{
  "hidden_act": "swiglu",
  "rope_fraction": 1.0,
  "qk_norm": true,
  "attn_scale": 0.125,
  "init_std_up": 0.0381,
  "init_std_down": 0.00477,
  "lr_head": 0.00788,
  "decay_shape": "square",
  "final_lr_fraction": 0.02,
  "batch_tokens": [16384, 32768, 49152]
}
Each number is 128 + 24 x the weight over its row's rms, rounded and kept within 0 to 255. Layers, rows and columns count from 0. Numbers have three digits each. The size before them is the row's rms in percent of the matrix's.

# gate: layer 5 MLP gate, 640x160, rms 0.209, rows 422-450, columns 0-159
# up: layer 5 MLP up, 640x160, rms 0.203, rows 422-449, columns 0-159
# down: layer 5 MLP down (transposed), 640x160, rms 0.0516, rows 422-449, columns 0-159
gate422 094:122138159133149157133132088090145137104140131134142117076093165148107127116152165121117119101111124084117187117100128127144181130121118121158144084134156110133091117148146087192160145111132119108117123118133113155121180096152119144162121172112133091151156144105147159132091126124141090144129140107102068148125159159083108141130127115136131085138173136083120075121126128125116127130141158154154126149124135101117126153120142095128151104121139151145169138139170164099139149137104119
up422 095:154136158123170162161105149136149108140114140140120144108149120162105127129129154132122103105124123119093123159140107123128118106087130153101121162112157138157125137110126099139138089155104144112110121157142126149117124141156142077095084121165135169129101105121092138078116148151125112091125076168097136134070124156132113164110131122085159141150119127166156148148135121109150110142103114140136062100166106141175111105108139129154158117119142096078132104152123132193143146097151107
down422 095:098103120133131135116168123134094142166047116087156100163132142138129110121190102115121103117143090102186125162120130133124097122130114102149119121123110160107112157118107137104169100151139105139124142141139161143146137131155151120156090114144126139116116094131121114132161123085102127104123088130141123119115155132092119168125121104114141107123082184147158086135148122114097109127132124167117156118126126135091153123131133122124134171146168112072113093099138108109174072144125150
gate423 096:108142158133118119138183127151155105120139116131140146122124116104092141100129134126153110173104111126095133142111109161131128119134141123117097110129107125110137163157135123162151135103140090127159071126092115121147122144111140103103129133111096150106085098159097118121132156094119118131137110117138124166156106077121143137126095153115100139106183152112125107136128154171129120116091116099138138120101169117143081147046146088164125127107168054125105119119194123129104141131131103
up423 086:107123085129090131178160133170115120103136170116114096111124113138120131131119130123164109176129159150128138103116089139134098112122088118076127101152109125084117095156154132122151146112133147137152118146137120149125130116124153104145138130138114183139095106105120147116082123106075114142126112150151109196119142088078110108119110122110148139107094143137109136083096139106084111102113119147139147124119151106101089120093100081102179155158151112131144103111154143131155119113151171
down423 101:145113088142132168127143132134144145112161117090114150066130166167124126131152128075108109091117116114103177136129123133133140159141137131111128115097166104130152106112129128127138115102126139154106114127157127135126093109113066097126147092129137104125123136166120105093136139186109107151101111133123089139124122149144076121164160152165125145084165106124108093164145119129119106133163136103104120174134127134109175098142134126102134095087093103155110145163117064113141163124142140
gate424 101:126122127120136110129117069109118125130103126091136142128072142090144086131129123160147091122139110135123113153113119165174101141154084181109136084133184137132108132115162085135110108129150146127141112118171130142148162148111108134133119121130150115132139120151091139096104110115127106126126113127145098138075104118116088141100121104153099115159115124118093125128157122106153092131102138114138102164163120175120125069136153136111048124118096112115127143101106139144106166107121071
up424 103:122135143133150156139168139113124121103114157129089130132127110159092099141112147104125151121100139117124153125138114123152093090112127114129164119121110145122130114120114178120167138144131156130123169152157122106142130134135145071132127180100144162107125155121118174136106115128174148127081113102138104116137156156118084161164128137121154180124155104119100147141160141088139164163167167115131119125126121101146114101105127129100174192147142112078181127177121159162119134139169143
down424 097:140147134128117157108139130133143107107138135134096116159148125128105134138157091136083146146165104110159132161130143116108091109190130095147112102097158121093136109122162143114165155116135156117151126126124116156127139087120097162160163134145140112091118090124094167132123107142116120092115118143106108112148116127148137121116101126144146110137123116097130140110155136148130096099156140150120146153110079126163120123131097134145121119227127140135137086075099141181188155125095083
gate425 088:091120137154120115127142124154171131109126142127102148124121089118155147127141149122157110104143110131106142111126116081095134152099138096120158121115083175144108106117146112170083133155101132092133141142119183088100125100148162167115147158096126123134138133140112145115140157104137126127135109142110114116118150127135137125121167157113084059108109109103090122081101172127179131133103093118102140109112159097113124149154139109112182125132129174086148138132099115135102094125135064
up425 097:137122133109122128155127140127068109155078128126150101113144155150124096121148119144164151161101081088153138116155117110096131094116155164170159125139165091141136159096098074115129133147127141098128114097144126140129159140082159164140083104136142117146150105165127153158158164142139108117101102148151131113137114141076127096119120092125124146169110102117131096135107088113086138111115131142125147159116136162110124086122130092115115120154097113117108130136080147143145145096181154
down425 104:128122143151125128133136111127205148110151146146119139123139099068121145119110149124088110090149151155125142137114154124122144186113099131088134165142116144126119095172145152154134130129120121140116137179121145150134103157170101109104148130117094115117129151080114090089138121099126124129152136149104085149087128088168101137100135167132113130092138145155131138134135145144162120131152113126118128078120141102137086145110104174148186123122148146120151145140144123118070087153103085
gate426 102:090146116109104161144143168141147094102161145121143178116157101131119097155200134179127117136099096107133173105157136124139145103176125170137123111142152104114088098124139140136146143117115143107171132108146109139132146157152174130109094119088132157097149140121109114118133160164122155121116134131089128116145145133125154138186151154129143146145137112129119083146145114113094168086142144147119077125102167132140163109137096138133136159157089127136152095167136109109102107152144137
up426 100:105113145164139156147137096134127152092116120169125092149161123101109096163146097112131113118176118147158123144082147089135136132134165152097124136149098092138148123143127120105145125131089097152176160097147133164124129116080101118091110093110137145144128122152134113098163125075079149158107136169106123142142122097106134121120171123102124106162146106122120144084159132151103132138143112122179092093134137179118115134130152074127137092103135112102134130079116133118116102161142123
down426 094:134140127125134070120142108119141153104126133116111144115108151114131100146146102119118133115131128121139157104089137132142087137100102127100125132190175091097132140116101097109137153154130104160184176104172083118151140101155094136107126102153133166107152133121104151100112113123133106130125134121119111133168118157143125114141164117120145156125131116127187148113109122097111177124112076124147100097102147124068171186125116083120110136137110092115137122164085132142167125132158142
gate427 094:162130115124130131131106110179154099116158137124152119108139147115145154148115116152155145114127124108095117161148107129156151164080107098104130118117171150106111184143111126101092099126080107128124139161123095119103150099114078128113113166105126158141157140119147083096140116203111149108132111115101107124103144101121161122131136136140127110128099145160092130083083102122073134121127123146153076134117092117114096096097169133144130113119130128102151083133107118080123123163131132
up427 101:118135175094139147149136124104097132148069149167123119133158123089099118143124156118116181117110129126144124147128155122128113133144115112112105163134127093097134074136136124129073115114162168180123097072143127102113137159081146108156108123108119142094134136125119135103085110061115093122134106157137093119127111126122096099102114124149121130129154105132133096144187161140151121138156099115116142137137128119156163153132163141080099136131152106121087156099116155125136132091153094
down427 097:138143095149134114090131093132105148153116126109136168154151132169161126137138107134164102124148122151104165110150118075138189108121104134119108128133107130121157122137081106118161147157122088098108122123118118108155140145157126155145096118113124112184122130125107120106097120192088106118087190161138115130101111154137134138133136163150104112113142116143083143155169156178130125167130186130084128112127118118113121105149091110115131101160141122140098155123125110156101166154142137
gate428 103:156128145187142102168164098123160167117131105132149160127129147160148112131111128112136147123139125143123103157132166137131116130096154093117133144141097114194120129134141137103114077114133138152158078134145122135113121120115122121088101142102121161132125129087132042141144158077090147106112160106122187134100146153140147150137120090113102142101100132115095128141127103113153143095135099107141115124127134159132138139152111117158085103178150100149106135136173104113172130114125151
up428 126:092174113109112135153135105080121131158159129166146137168133114136128147165131139133100147094119142150132165138140072122088135084150143141123169114140167137097155058088116102112136138139125070122148134096099133136122161147124141135160120108128122160148138133187160118167138133126107178123141114136111139132158136146112115134123155100149127105106147105161121072119102140139125130155103102178149147138114151109076115127126104124110170137113161160154102136120105119124133135173142101
down428 118:150131124098106129111113126133096133111121132119110086119150115106142141157122115143138113154151136118116139124104077153084112117104158143114121116156117138156097108105145141119138086167146111129115140138094166143093111131121122119139146142108167142107138113101116172141145155139130091093141101158137143147172095156131065117134192153164129105137118151153139155090117136135112108111164118122158093136131138131171122106133158062134114106066137126107106120106090126147046137093137152
gate429 098:091152131120165175117144114171129144145143120130153103098115135134117124140148134199181169107122141153178163121157125116096124129126121131162129125140116128153176142139093163130102121139130130130158167116154158146110140115146084160133146132119103124120076089128161106116154112128098117149104167128110109080109146118134135147143180126142167137102155087127139107098120152137111161096125145122115118130135171161178123194112143112110146125098145161131118158101093146136143110132149153
up429 096:144069142094116144136133079135137145128071126113152136155108100101071145125126147149129126138119114125124102113120135115159136104080147129114141094147160096125131173146129160112133150138111164124134109153087110123107132120138153121123099135148158157142141135121121153156084139158174121132114139165123123139126130069105131155128091152134148093107102181100138155077124076148166159122130105126135167124115094113114112135090093100135113125078118143095147138122097143098157107161154094
down429 095:113141146144088137138114133106083109141113109129113167159116142095124117146127117090118119111107115176116099119107142119136157167152098118074126112103133165165109165113134173113139153109113094148095112075123112127132133088130179152130107106104140097137132086133183113136177107085128125142121130117126164116156105136081091123138126133140116128160100134154121086121108139118149170148131144153144113146149125120114158096141138128146150119197095127138160130091180094125152122094145127
gate430 107:114109151116139107114151127138129144098141124123110123094128146096115123118095113105162127123132136145127132157163134134124207122115130139101110137109091100135064158125125129110156140124130168126068162138103152141117176149133105127105112157120092154145127125115143133177153159143120164184105112123116113161156120125114184124117150113152082099129172123180123110118100104090086146144118146111122063126133107120174118137128122114125163142117147108126142114164129095165087147152125110
up430 102:121149100105146126147165113134097119129167118151131079107139142147100140157104112163133143146161143087114070116131137131148093141119143131104146172120078071145139078125129144111125115148121151109134102080124140180162110155227100074109133120165105148142128122140162112096133134156106110133163119131135097125139092128128116134125144070126099138150132131157139122130140112113148121197101104146133127153131106147127143163112142102127164126137123132124140144146101136116150136122147127
down430 097:156103116099067086167125141149145095137117121126152153117097140148119133163130082140166134120142152119142112151160106143156126123118131108138139129146131134132106111108116107138143100176131138106186133114131139134127152080167121127127126156135085133132152092124130130117138119162149131145126139111143147128094145136095167143101141104145108070138180176103157141147081123116163146115097099110108112135131119087120070160131144130176122100173118121150102143106148124169193163133110136
gate431 106:151148126135116134152076115140169121136152165168122111157127117127134096117155158099128097151093137126152194171138134117152126131098163138116074108086106140129129145171131118098141122116123125182104094138128114136120113121128127172131130142091166145140115107114089172133079163112110131146091106139108123094145158159115119122118101134142106099134121118150163114113100152161140161092146114096139114074152128131083113158130109122113136127068091151154129118120139091137114135171141153
up431 104:121140106108121114141141128144120158112122137127120110106157115109167124101080138122102124127103149193163124122184135155115122116136153130148100112107139137110091102192119129183114141112122136107145109134132117089128083119123159136126172150111109110138122114179107112131127128106185139105180125098111139144110127125157136097192143142121104120105145125155159121124151082150161103095117102173116132130109121102094143125109085153137155146104169159125138159135149175099151131094095131
down431 098:126119151155099132132157122142106110156148128100124149135115109150149101125103152123174151069121136124164106115115115143101122168121134117110145130162140133148145156110121148140100088123101147128109132129120159159123143117146102124154113121139145146073110130119155102091125139111145123140159164134144111114109139144120155108136167130161174166118149146126113140133107125102128133149105166132142157106124138160111123105162194155193144075226077135124087110160116126100113108124152124
gate432 096:130108125123122129119124121109174080173121127095141151117103133149085130149138163144136125129144109118147090164119134153087099146100140161143126105123076150131152146114155140115118117134110169149115099140118136111117138128128165127145129121075069139097136094111102074102104154138123110142125142169144084130177142096145132150102145123147146133131113099100097089153089077130143127120118099124128141110148156139151161117131076161130139186106109121100147154135140101132151126081128071
up432 077:146164105145123127078133114123122106149155129138133145119100083142141137136125154143161120107149098117097118144146131159121094128131118124139096122111110130167177128146122169099132126132146174083109151143110116100143149090107149102167140152136121126110134078124100125079097113121113094135134126164137135096176160086111142147123100123137154117122122119074107123148124142116129117118132083114147146104143085123148084093144098111137147122086146126085145159143132108090172108053151084
down432 107:156113154141120110123123164126121174108159117122144139135128111139140150110109105108106150126084151115094184074139185099181171109146134110118153140109154086129143118155107090133118147120120093111124154107133121124135156128151125131128132128145199126161124136166133158165135116128143147135144123106126163119085109145125163140134121140102095154085155134149126122107162173121107114165119102112123152153148107144140103165115154117133160126142117139144136092131108158104209148162113165
gate433 098:153106124116138148108116111146109154147138133119126130142097142089099129080075106106104133155078131114145117166150153126141186121067139141103135139108106137149149122116095129111145125108120150148120136150113125146104110165111148147119120126094113086124093118114152123127144161167159084119110127179104145099104116145105143117106163125137130130108106129172115110149171174179101123110114129123113150173139116114195143127124136143093141123110139089103095133090166113162108154120074141
up433 096:133152131139115149100142136109148108160110152149136122146138114103111163129099089091163108126128105122099122184155127129129125140096148142153119110162112131181168134139150144109118163105130162109143081167135133164111087150114145119074135124119152146120113136113107129109160130130095106120139107122151137108158126162122152132166153148133097062097109106171112158089177161134088127151107150140132121139103091125170150105116166102131154133184079101143117119141137138115170133141123158
down433 098:115122116087103087150089126123122111130150186102143122110100092121146148153155145173164114149138181139154126129132159164140116119132175122118119101132140145082137133090126152130099167156117113124105146109130123122094111186141124115091120135108129091158110122147144186099165096145114136129147121085131145140122161116124131156155117146136131139111098169156118157116120107107088139127126142072089105141120114132149114158132141118151109126204087097130120169100137154156121118152121120
gate434 090:139150152166144083129120107117130166148139161148143088142143129102105091153148141142090174129157112099110097128114151139082130104168107151124147125144105129131114113157143129117107134056172110120154151117090109122069102138140120109145127119081116116109138111120133126149146157090095164122096108119151145117120182152142125122169119147156140129109134168142080191135130147125111112149080136090156132161152149133124132159136173121162122141123128132123145107138145149124191127132125136
up434 099:134158089150121135159127148159101128090125113127113121149071063116081153116146140116135122151142130150128158113140101156091144125110124183107097118111171155086141209132075098098165128125172123111097118143117129134137125151145141112162120109156139146105127159119099138134148138105142146118147140131134133127097132179061140135119125131174131133136115162150123108144163128093081137120127125137124133139147133160145136133143141144124110136135124142103142156108145104072143079120171141
down434 095:147118161105145113109123107155125113119109121186106155137108154137166123104100116138146140138092118104137175148143157106152118079131103124120141139122103136118139131162132134092132162142112095154156127124120069142086129145145147119153126174106135143133137121140172122166109177098159136140150108157094135123139165147149138107116160126137113085111112151129110103056143154121137154126147102159151090143176109127130164208140084117127121116108157146118135123117130162123115149135161089
gate435 100:166110122173148146148152128111105157121118067166144093086152152169122143172094147123163098121099099130129131090133076142104127149122131125123193144145118157147150148104167136129125121151119149117115160135145161131141153089151087154139137128103129174179156136162180131100115147160109131136146118139145108092142129092124180133099133126111127135108130158126098123146120128128140131161146148119130134092115119100103111179108150161161111132154096120142162118147115121092163122140130157
up435 094:151136137171145116098102131105132094122130096145138105090160164150137142111098098106087109134123080092134147144105156142114151147119115138095074074186138126170082141102117129138173129100127144109122138151128132131116117128105123115151146146131176117111078140186081126166151097114121159128128128147161106167108116111129113140147138120151105089129135117085148149128125128153150100135137117058116123126151097126117100130146132129137105108143111135118160080147103167129132151152091108
down435 093:112115156140148086142131139155135134134115121163098108102109084099145108135109087118146109123142091121117170145111144098114128108120102133120130113118127150068106142129146132132114148136106160109117131145128087117137155116113058108121135127108090102129171156176132106145099132168142153148173127082105128145115150125141177100145141148083150141115176114109153092089094106146103117141160149125121137109096134115106084155120113122112151157110145112161157107136147127202153123149126167
gate436 099:142121117173168143145143147114154142081111123142123102132147176104146137111153122129131134145119143144138120122137121121144144150110092164129177135116103156129138109114111186112125055139114125165091155141107072137131177150115146110129120130126158171139099114165141083173099131119112160161120121108151160111114130115129174125112138146166101121133163065132152145088146090119138154104114140126145103145127115104122109120147096119115135120153124120154184097135143179151138150088106121
up436 098:111151120154105158123115141137140085139108125136130144124112163138131139132150157115121158135124210135127081128125105132111107120141128163122160124127121107141150147161139177113111107122120105122120164143162144107090167095116110131114161123135162129115119131091110085134098115151151115104111137072161144115152152164087100152150147127176150142106097055120118108099184101088109160114134155113133149158150138114117098122139164143102125118174115100119112109115174143105122158113121155
down436 098:164135127138123079085154114114130137084144172111115142182155133130068113092115094134131151153110161117115120118134119105138095168106155126157116133132164171133140089134166120122127131154144125154125118071125187093127166122118102124094144091141101107086133129098124114135116135112095131138153136121106102104132110139135139104126111130094090111118134162119128134133140141128139131152125118137136141145213127137098130128149066142108133123179109118064110136136105149135124120127119077
gate437 102:118147123151151121128175156117163157156134123151118112068116149127133081088169086127118078182103105129108139131135111116116184133129129120135134091158145141107144129138117143134119133126096119157157144132122120100142109130176133134116076171134127121119110103097142125106097141063114178160131155107115112113149169151138133151136136088128134142074121160102095085106146135127121126109133148105123121129115124115149154075147099111146106141082160114156134115149140170150105146105110095
up437 104:121142117113181100130129109153162138167122111100141090144103145144131104166086208091148142106108113127137099142081119108123133150120121136142099139145164163137138156134099106105095088163100104102113103118139130148159110114161106121139168104168142124155106091119121143117131105089105123143120101131118091119133118166119093175158104150118108143136134139099139125100135139110118157128106129110153118120168152156133120092111131127070118088141152080126131159161095142157125153087136152
down437 100:122109124139132131151108148143104134148150143081142133168168165118142168118100168153098084146095112105130117174111179095107138062118080106149095128156130118129098158089136087159130074149166100134114144130106071136120123166136130130132122124138108140134114118123140127136122138067100110114134105132155141106122150110119060163107110110099116109121119080144136101119139168132088119125106143138128130121140118151140155132091117119079151165088141107123112136146143128161136126136128119
gate438 111:162160120195161147144116139133173143116120116159104119102136126119150141120144137117144124151115106151158130136073126161132120138114094107115094112158127154131165157159175102183117094136104104118128132154141124140087115103099127118096081159132118149108157096130129081109112150145121152104138079114099125128142091130133115119086119088111090127159123149125188100128131106102110155138106174136139137134154139125111104137115135100111099152078158110132109085176107130125131100121138160
up438 122:192137140148121160110103137131173119121100126199128130089118125098126131165177148097102131149109137091105108137106167146125138151150155152117127090167177155118138165107144157129128141112134114130164144105139089136116124126138139142084124164108109129111150163109134116138119116124159149159119105128159147137167186131119106119133107088122138145175091144144123128144124157150093155148082149110142131129144141153160141104094141102170127154113122103108137146158155171142138138133099179
down438 108:126118127110121113123148127108128149110173113129132091117078126093107160164142130114090163151099109107151131161092126138127150168126084129138118070176142134127134091095144091158138086134137132149133142147137093138121132142108121132123115158109122161091122122123135127129110094108124173084125130134121117105148098142114117127095121111106118137104139085145118126087119126139058134098123136129158146149183132127163137169108098087123121147111187133118106111122107127097198134153085099
gate439 099:146138147093090115098088100118126124144177142131115120134157094102114130165110088112132093146150158107104132150151142100157143121148115157078112135155141130137159120115122089145127127044165120120093103143121100143084138106134107148120143125134119112105125129140141168078176122167127160073118100110139146120116150122115100112140136129128126125145095141142126119109117116145117144127129095132152165095094138132110123106072166117177135098137091150077167098131110134098128089113110138
up439 099:122069141139152106112138135131153135167118137127127127119149149135114120149127207131157133119158106115100129089121137129153142116096126122145142141146132130122112144132193130104128098145116158162150116183110181104159126096136132084147101109157142133117106135136142125131156151098095081130119116160148120147112094186153140166127069114111125103061135124074128136116136126120128154144148099160099118105139126153082119135157092149111141138173148118129133091127118156149136137148164116
down439 102:111139123125138131121151126111099137117150161176127161119105154104118136109108114155160157110088078181190117120132152152123120092123139101134134091106133123135137077151128132154115160177138102107148137168131106096115142157078127125087130127106136081197118148123136115105086127113167136173099173110099129130155100142122128090143145121115106143143147101162140092131110127145131127115114111141112128142104094163129142106106170091140131105069127133141140154155101099152123122146119112
gate440 106:107136140129121117106113108114127184108139157100103114099129181121157110114099092119155148143142136137156136130109126093144141145133178146176176143118113160138123104146106125145130110160121167111137129176145114128111117104079131105135154099128102115173128096128139116131122102139129158163128135139074113122103134108171143112116126098091139107110152124113131150146139108142123126126062144100147102108119089163105116131105087097096132142203111118098108124131090133118063146146106099
up440 100:124132135149180162149158111144147102139160093167144113111146143136150140148101138158116142138094102112114142129121108141155132102126095130086156152071107123162121118101135147131105144153167133141113132120121105144113163160152139119144179153109148152115150096110147138140161126156190123128107115121134133121125095136149114151166094147186126130157106090126144103151138141087129141064121113150146131115120156067155158165151149133139154142125135102185152125109142139103080099142133100
down440 108:147100135175103111134107121115129123145141151097125134119101155131105110160162100121108162128148131134139154164151104119126138139132135160085139109104132168162139128118082152085132140082129187105109103117147120147112123125129121111112127135151119135108140126136119086139121129131156124114114126107119140102080153120133130120107110110131151179121141133129144093117127108094136104126110134098136079162120099126121114132149255119101098134112099120150126148144172163135131141092128152
gate441 112:125105134107145086139168110117133120150126126168160134117125121121106128120128147153091149115092148130102132158112156129146115189126100139128151095128137152143143099119152126133099145110124141160129098138137122124158143101091110117068134132110151155128135093102097134136157145118148089161103131153125108111122094164163120121098193117172108176176122186123146125158074136116171086118161137104111127141132126116108114149137136071132135174128123122145180077108114114146105139141120117
up441 111:124167106134101142148175114117158128105108128111127127126129100112126144136117143147121129134150176111132144126142136120110157083136131125093131160093122119107093139104129114131140072099070126112139128123106077152151096140174164163158149090129130111162124206104155146150096121122102150128146167127108154157173169109095124128128145118110096092105136154135142128143119129113129113113128197184112154150122100116138145115118175114175108122132142131104128132155168089141120134099118135
down441 101:169121158117123108128123124124114145103139110131095123165123113125131109068151126101122115148167116173149110101087149101084151125112119137121133156121123156130121142122150116140153101123142124154119073122121140121113104083087131091090111171107104114089095138161131094106077116100123147109136130150115085121118120155112090122119150149135147138115153126105115130194136171158139134103119126121108107132116136111140144151130144141155126179225103140095115117155115110103159169143139110
gate442 095:122171120155153145089137138146138144129171115125150131119111090098116141164088155148134114129116084120125130119114108132135109151116116119113120134116071135081132175123136123101137134165114127080136100087147128160135082112129142154125127161143098108100144179158143084114127123136054101116094133123141172092122132086138141125125156097140104157090144094123121143116156085119173123099096142075135133141134131139117157114111121104142101132113093106125120113091180114121109103166155124
up442 096:169155149128126094137137117124111097095159118122142156091106124120166098152121146117111132149117089098144116154137132165102108131143131132122109137160151061159067150101135157127150080124122125173144133141072094110098152166166132137165119115069150102148120122139133099130130121112120113113180098114151161129166116144163134113132129108148133113113122150108119143107145147133122117168162122089090104143136157123067110134138118120093096146138119154121155173141129127171135137115146094
down442 103:149149090077121069137115116174135123138104113140139128159125139131148107104117127139155100121154150136132098135111109140139110137175136118108111116119135115123114114113105137130135126110115135101151108116091153140096145132156142151135087128116183171116141138123176142109121170122140145156116116110131135161144119136135111151099132136153132095120126143146112131139111105087098159124116068108090148134102159145097125151176134109125109173236127094107154139088167107137155079122140143
gate443 087:180126100116122117111141124138103127107115086136154151123104164102140126157127139129177103142114101149115113126125145125128165141112140109108088120127083137138071131157098107146160139104130123142084149129176155149096110122124133153128108153105116113092143135104107113190157112112148099125154186122084113126129130165091113120173173144151130107111104107115131164141119124146126139115117148117108159147080105141122129115132161129156096136140076107066174138123120131117089150161169129
up443 102:131083148111120140108131110117144129104133088115122131135139111074120137138082166111102102125150135171100086121107128141079166114149083085097197135169134160144105138135164129118078110128117125095128136141147165143125110145158102116107154097123161112116117142130138149152147135131090101113090103141114169144144164130121125161130136148170091151137101110123134111151126140114161137104095132112143128128140098179099145102138152171120127101164074157106143135130095157124147170136116130
down443 099:183139079133111145137169098089074163144133117170133172126127128124125102099138093102129111132140096167131137126097090142128116136133137123121130099143124101158105109186120129142105148158098136125124117118071120132161103121132106093122139116119090122135121103146118184169160129138110112170135106100082135148161102145153137136106122136124154103144142102157152113119136155134159140149118153100146152137161123163138144123111078146170154111087102143129121151109164139064132137160106125
gate444 110:141148108095163155104126139143123110105151118098159178109106124099124168144156124141152143145111144189150096107112174117108143143154148156112131094156079123075122132131139103076138082130164166140090121090096122129090123112140130122148104134183151097139109096100114125150138165128112127151145140124148087132166092117155131137130141119108117094152121117105153117145135141133148092129150125143145092107141104153112128106097132145087101155144101150141126100155141178114150131085091141
up444 107:113165128133118148104190143106094098103156071076104124124088128140129156146170121113110139141133080138132091132172133132125120149136143151125104139142123123124116127124138096098087118165104157093158078140111132158111114114132101117180099126115083143114139110197099123175135097113118122121137111150135130157126128150175108179123096136109136124116142127153129160130127097109172101198131150139141119127150135147120096121129102096111115128143147137128119161147152154109104160146107116
down444 102:137097117121126176108139144154155132136141121109164129125095102096127141161109136159161141113106133185127168114137128119122156147129115156143107134134083140162102092133124149070144108108179118132122146135134134116115114127053105143145122139191116067126123144104128143132104170109129139113158135148106163147145106144154099126139153135078140128117097113076112144163111140092088143112126121140162093085148126116115090095114154148121148107132175139154123143149091133115146149116091128
gate445 096:130143081082142126155106129131122190119117121112145152117133149140140114170136130157100133134135120186118113146129155144163132151141081202115063128067166124108135126142121145111121143090103132110148126122159160115123105125127123153119127148132112113122127082127133112094112161153122146147128129134148098109140138110129144119136114145135157189161121149163102123154143150138107148174175121098091107158120105114110094122104142140092145140130124094098113103137166100086120145159169113
up445 096:135129113156130129129142136146156081105114165110141118102179127088111111126135124102168116135094160082109124146092113092108107154135101088141174146142132127098114157124125095161119118130106164098135128144107137157160141120123156101100104110158180116114136092146132111126090101092157118083147109106119124145113083119073124102121106131144072112147148112097130172130133054110157117117105121120139144124122109129157127148123183133107133147131152106140123148146070097134123145150111150
down445 100:152122162170090172133122139109097113185135128115158127114137112145124070134148103173087150132100148137142084189129143088123114164112125161101149133129147115103152124119123130133137102131158126135101133136112121101150140135160160107152126142130128158118139111150141104140157133131108090113155131111129106133159164145160162163113109132139115114126119163135132126132145170142152155168113158142111095201138146099131122117121062122149158120203130144135142122161152117151090111144134154
gate446 118:111111091141156151139179112095128151156121092096124139097148096122122100109143108124111136155135118122129102158140090137135143051156148148075098126135141156133172136144156079151153088102121138145114138134134129136113168122154140128110113114116149110118111105134149143115140154125164154109114123090089099130156123116089105114075117122133143082116103146120145133116092099134113125097154151118122150108092094145124123119098110082098113072157118140112129086108123123084084123107174109
up446 108:096081131124176110141153156138138125163170115141097124154147102133128081130124124124158151117191136120146107116145171136133121143116093131165107145119131161140099145128131138166129115172147103147196139116131136130152114131097157134140081106121160141178138105123097110100105145111095121131127121133072181126111089090118080106147135144141111153119164131102085135146143133135098111142113134122098097114149133155114116095153146147096147153129183154129139127078098104113120146132126153
down446 114:116111153122198114134108110125136118101148075131127133120179140134089094126118147133139159138137077154120133118102138169134146162135123058140110121114090133126121157162158145118152142122152148134120111080122146124143136126082153151143153145120127068149128131162142152107144115133135147128159142132090115173091158165135114105110138104137131108187117115104131122150136106131153166170114131137119109083091149087101118114113148124118122095168126125141136113063113118143158141109165110
gate447 099:167121139150126161077065168123114153165148152143160126154113110172144095131143157116118154110145127146102147151109112116138137159115169166143111124130106131104152142092125145152125122120126145080139126151114146163120126119169127111166121127151127113127085080099139100102098121130142145136121147115147105186134170099151128115133111117104117137112116133134140148125141123098096157144102152100123094174103118112083135114149119148161124131214163116132109156139146132144120140101103185
up447 094:157114167157139088104084120114118089128130172133123152116129113134138144155172149094161130090136101164121202143085142116088115155131084102147146079085155115134154153102119150138121067125152106118146165140139096095117075108156121153136100141149157136118121121135153181163106113130125151134098125092142127123118120131163135151135125116119141123120121110124133143167105141121134126142134135155159112127143161143108094142141100145160116148143136115169110158127172148129116135130190157
down447 104:121143114088099119101118152100104118104119122135125160175071127129137145117102120101112118134085137137144122093125127159116150157122160156178124122141108175147131120148113110102129100154107147150118143126122117136136142104099101114118125124123130185147134140095107076158098131121142128141089138130121159130145137146114134135128144116160152124109163146085146089109115170132115161080127117137144113141086161138120143121139038114172152076159168116071141128120178128135146120142160125
gate448 095:114122130176082123132143093142156130165128105094111121139105160124130148090134086122098129111076133120070097116157140123144114110127183160124111101130162120140097109151119150169127122160133161119103152096155114112151139128082154161118108120141110120133133126111138133146152158106103110150134177127131107125117107104140089111166200100133151141096163128070123124197134124125114165120114154124140132122137096133139141127183122101108128122114138134147147152108117180114125132116165151
up448 105:081115133093141120112117131110142130097154137127127167128112158118130153139122163129109135165119123143148118123117202146137116108131115143097113120142110164120149118124122112109118078114127106141088158090170121170144095116122133130122120123073086102105112111106106093141159103134065130135077138131111140128129147132122134147119164094114160151078118116160128119066143146113116090136113175136135091132114120094170130127125112171179125095113108142106131116180162130098103122131164111
down448 099:095157103075159132097140115115101144123143137143129161125131125134130122132135143102124105148156158142141101159086117137085101113127137182133128102141081133128156136122130165114162071100122119151131156112165168140125130110121177184165141189124151136091132117140135115068150096150129130138118130103112132116146123131101117147108114115149157135124137117104110140072132114145121122176187135151162090160135150075115140089117154128140119110176102118128157107143144166140110138136124122
gate449 087:181109120142088145131141110075125145128126170126123143104164116120088152133117128115076101143134090117153099115142117134151161140104158173118089122148106116139162154124120131208128120123117147123162121116155100114128085144100123132089106122124165093129134122107109139137132138157130132120137140142109135140160112145121140095111163144084115101157185132125090109062083098138140131155113165110098119112117148128110141107165115085153117096099121170139140145140117096162156120143110124
up449 089:137087154142124115167173123098134149113118110086142105112120167082133129094121153123111086123112129095176126127141108159127092164136137155192121103100142142166132180108126131121139137111131133151121120115151130133134139096150150128143131163119109115135118158102145147121135154109138128169165120151119066138166090166148138114089152181099137127141118153144130128123160135132103079164136093130164158138132145157103103097157120103123108122087172173125144139126150106165111150127164134
down449 091:124126121097162099101130132097145151162149155172111117111109099173124097160143118113145140150155153127150131133146142054165130121157124129115119153153126119112140109145090161094149119127149116098103127140129129124144127146070093121124131080173123139143122133145090119135139083200128128114121147108119132138114146171100142117148132139149143117114117155098123133165107141113146142143147125131082084107140110155128131133153126138150130119202114092152087151116139123137057159135090103
gate450 104:090123111137112160141149067160144141118103133106109147102110164095165140082083103118110106162136127096101176144113123120158119123124125098142117118127144123125107125142138153111113135117138073117119102122130124134121150161135120099125144178108154079134130123127163157117118107115122164183102176084118121083108113108091130092109119125140119130144134186123127084139137092132098091109124142101104129155157143146133130127097168091139122172136118123153148132160119130135076171170142133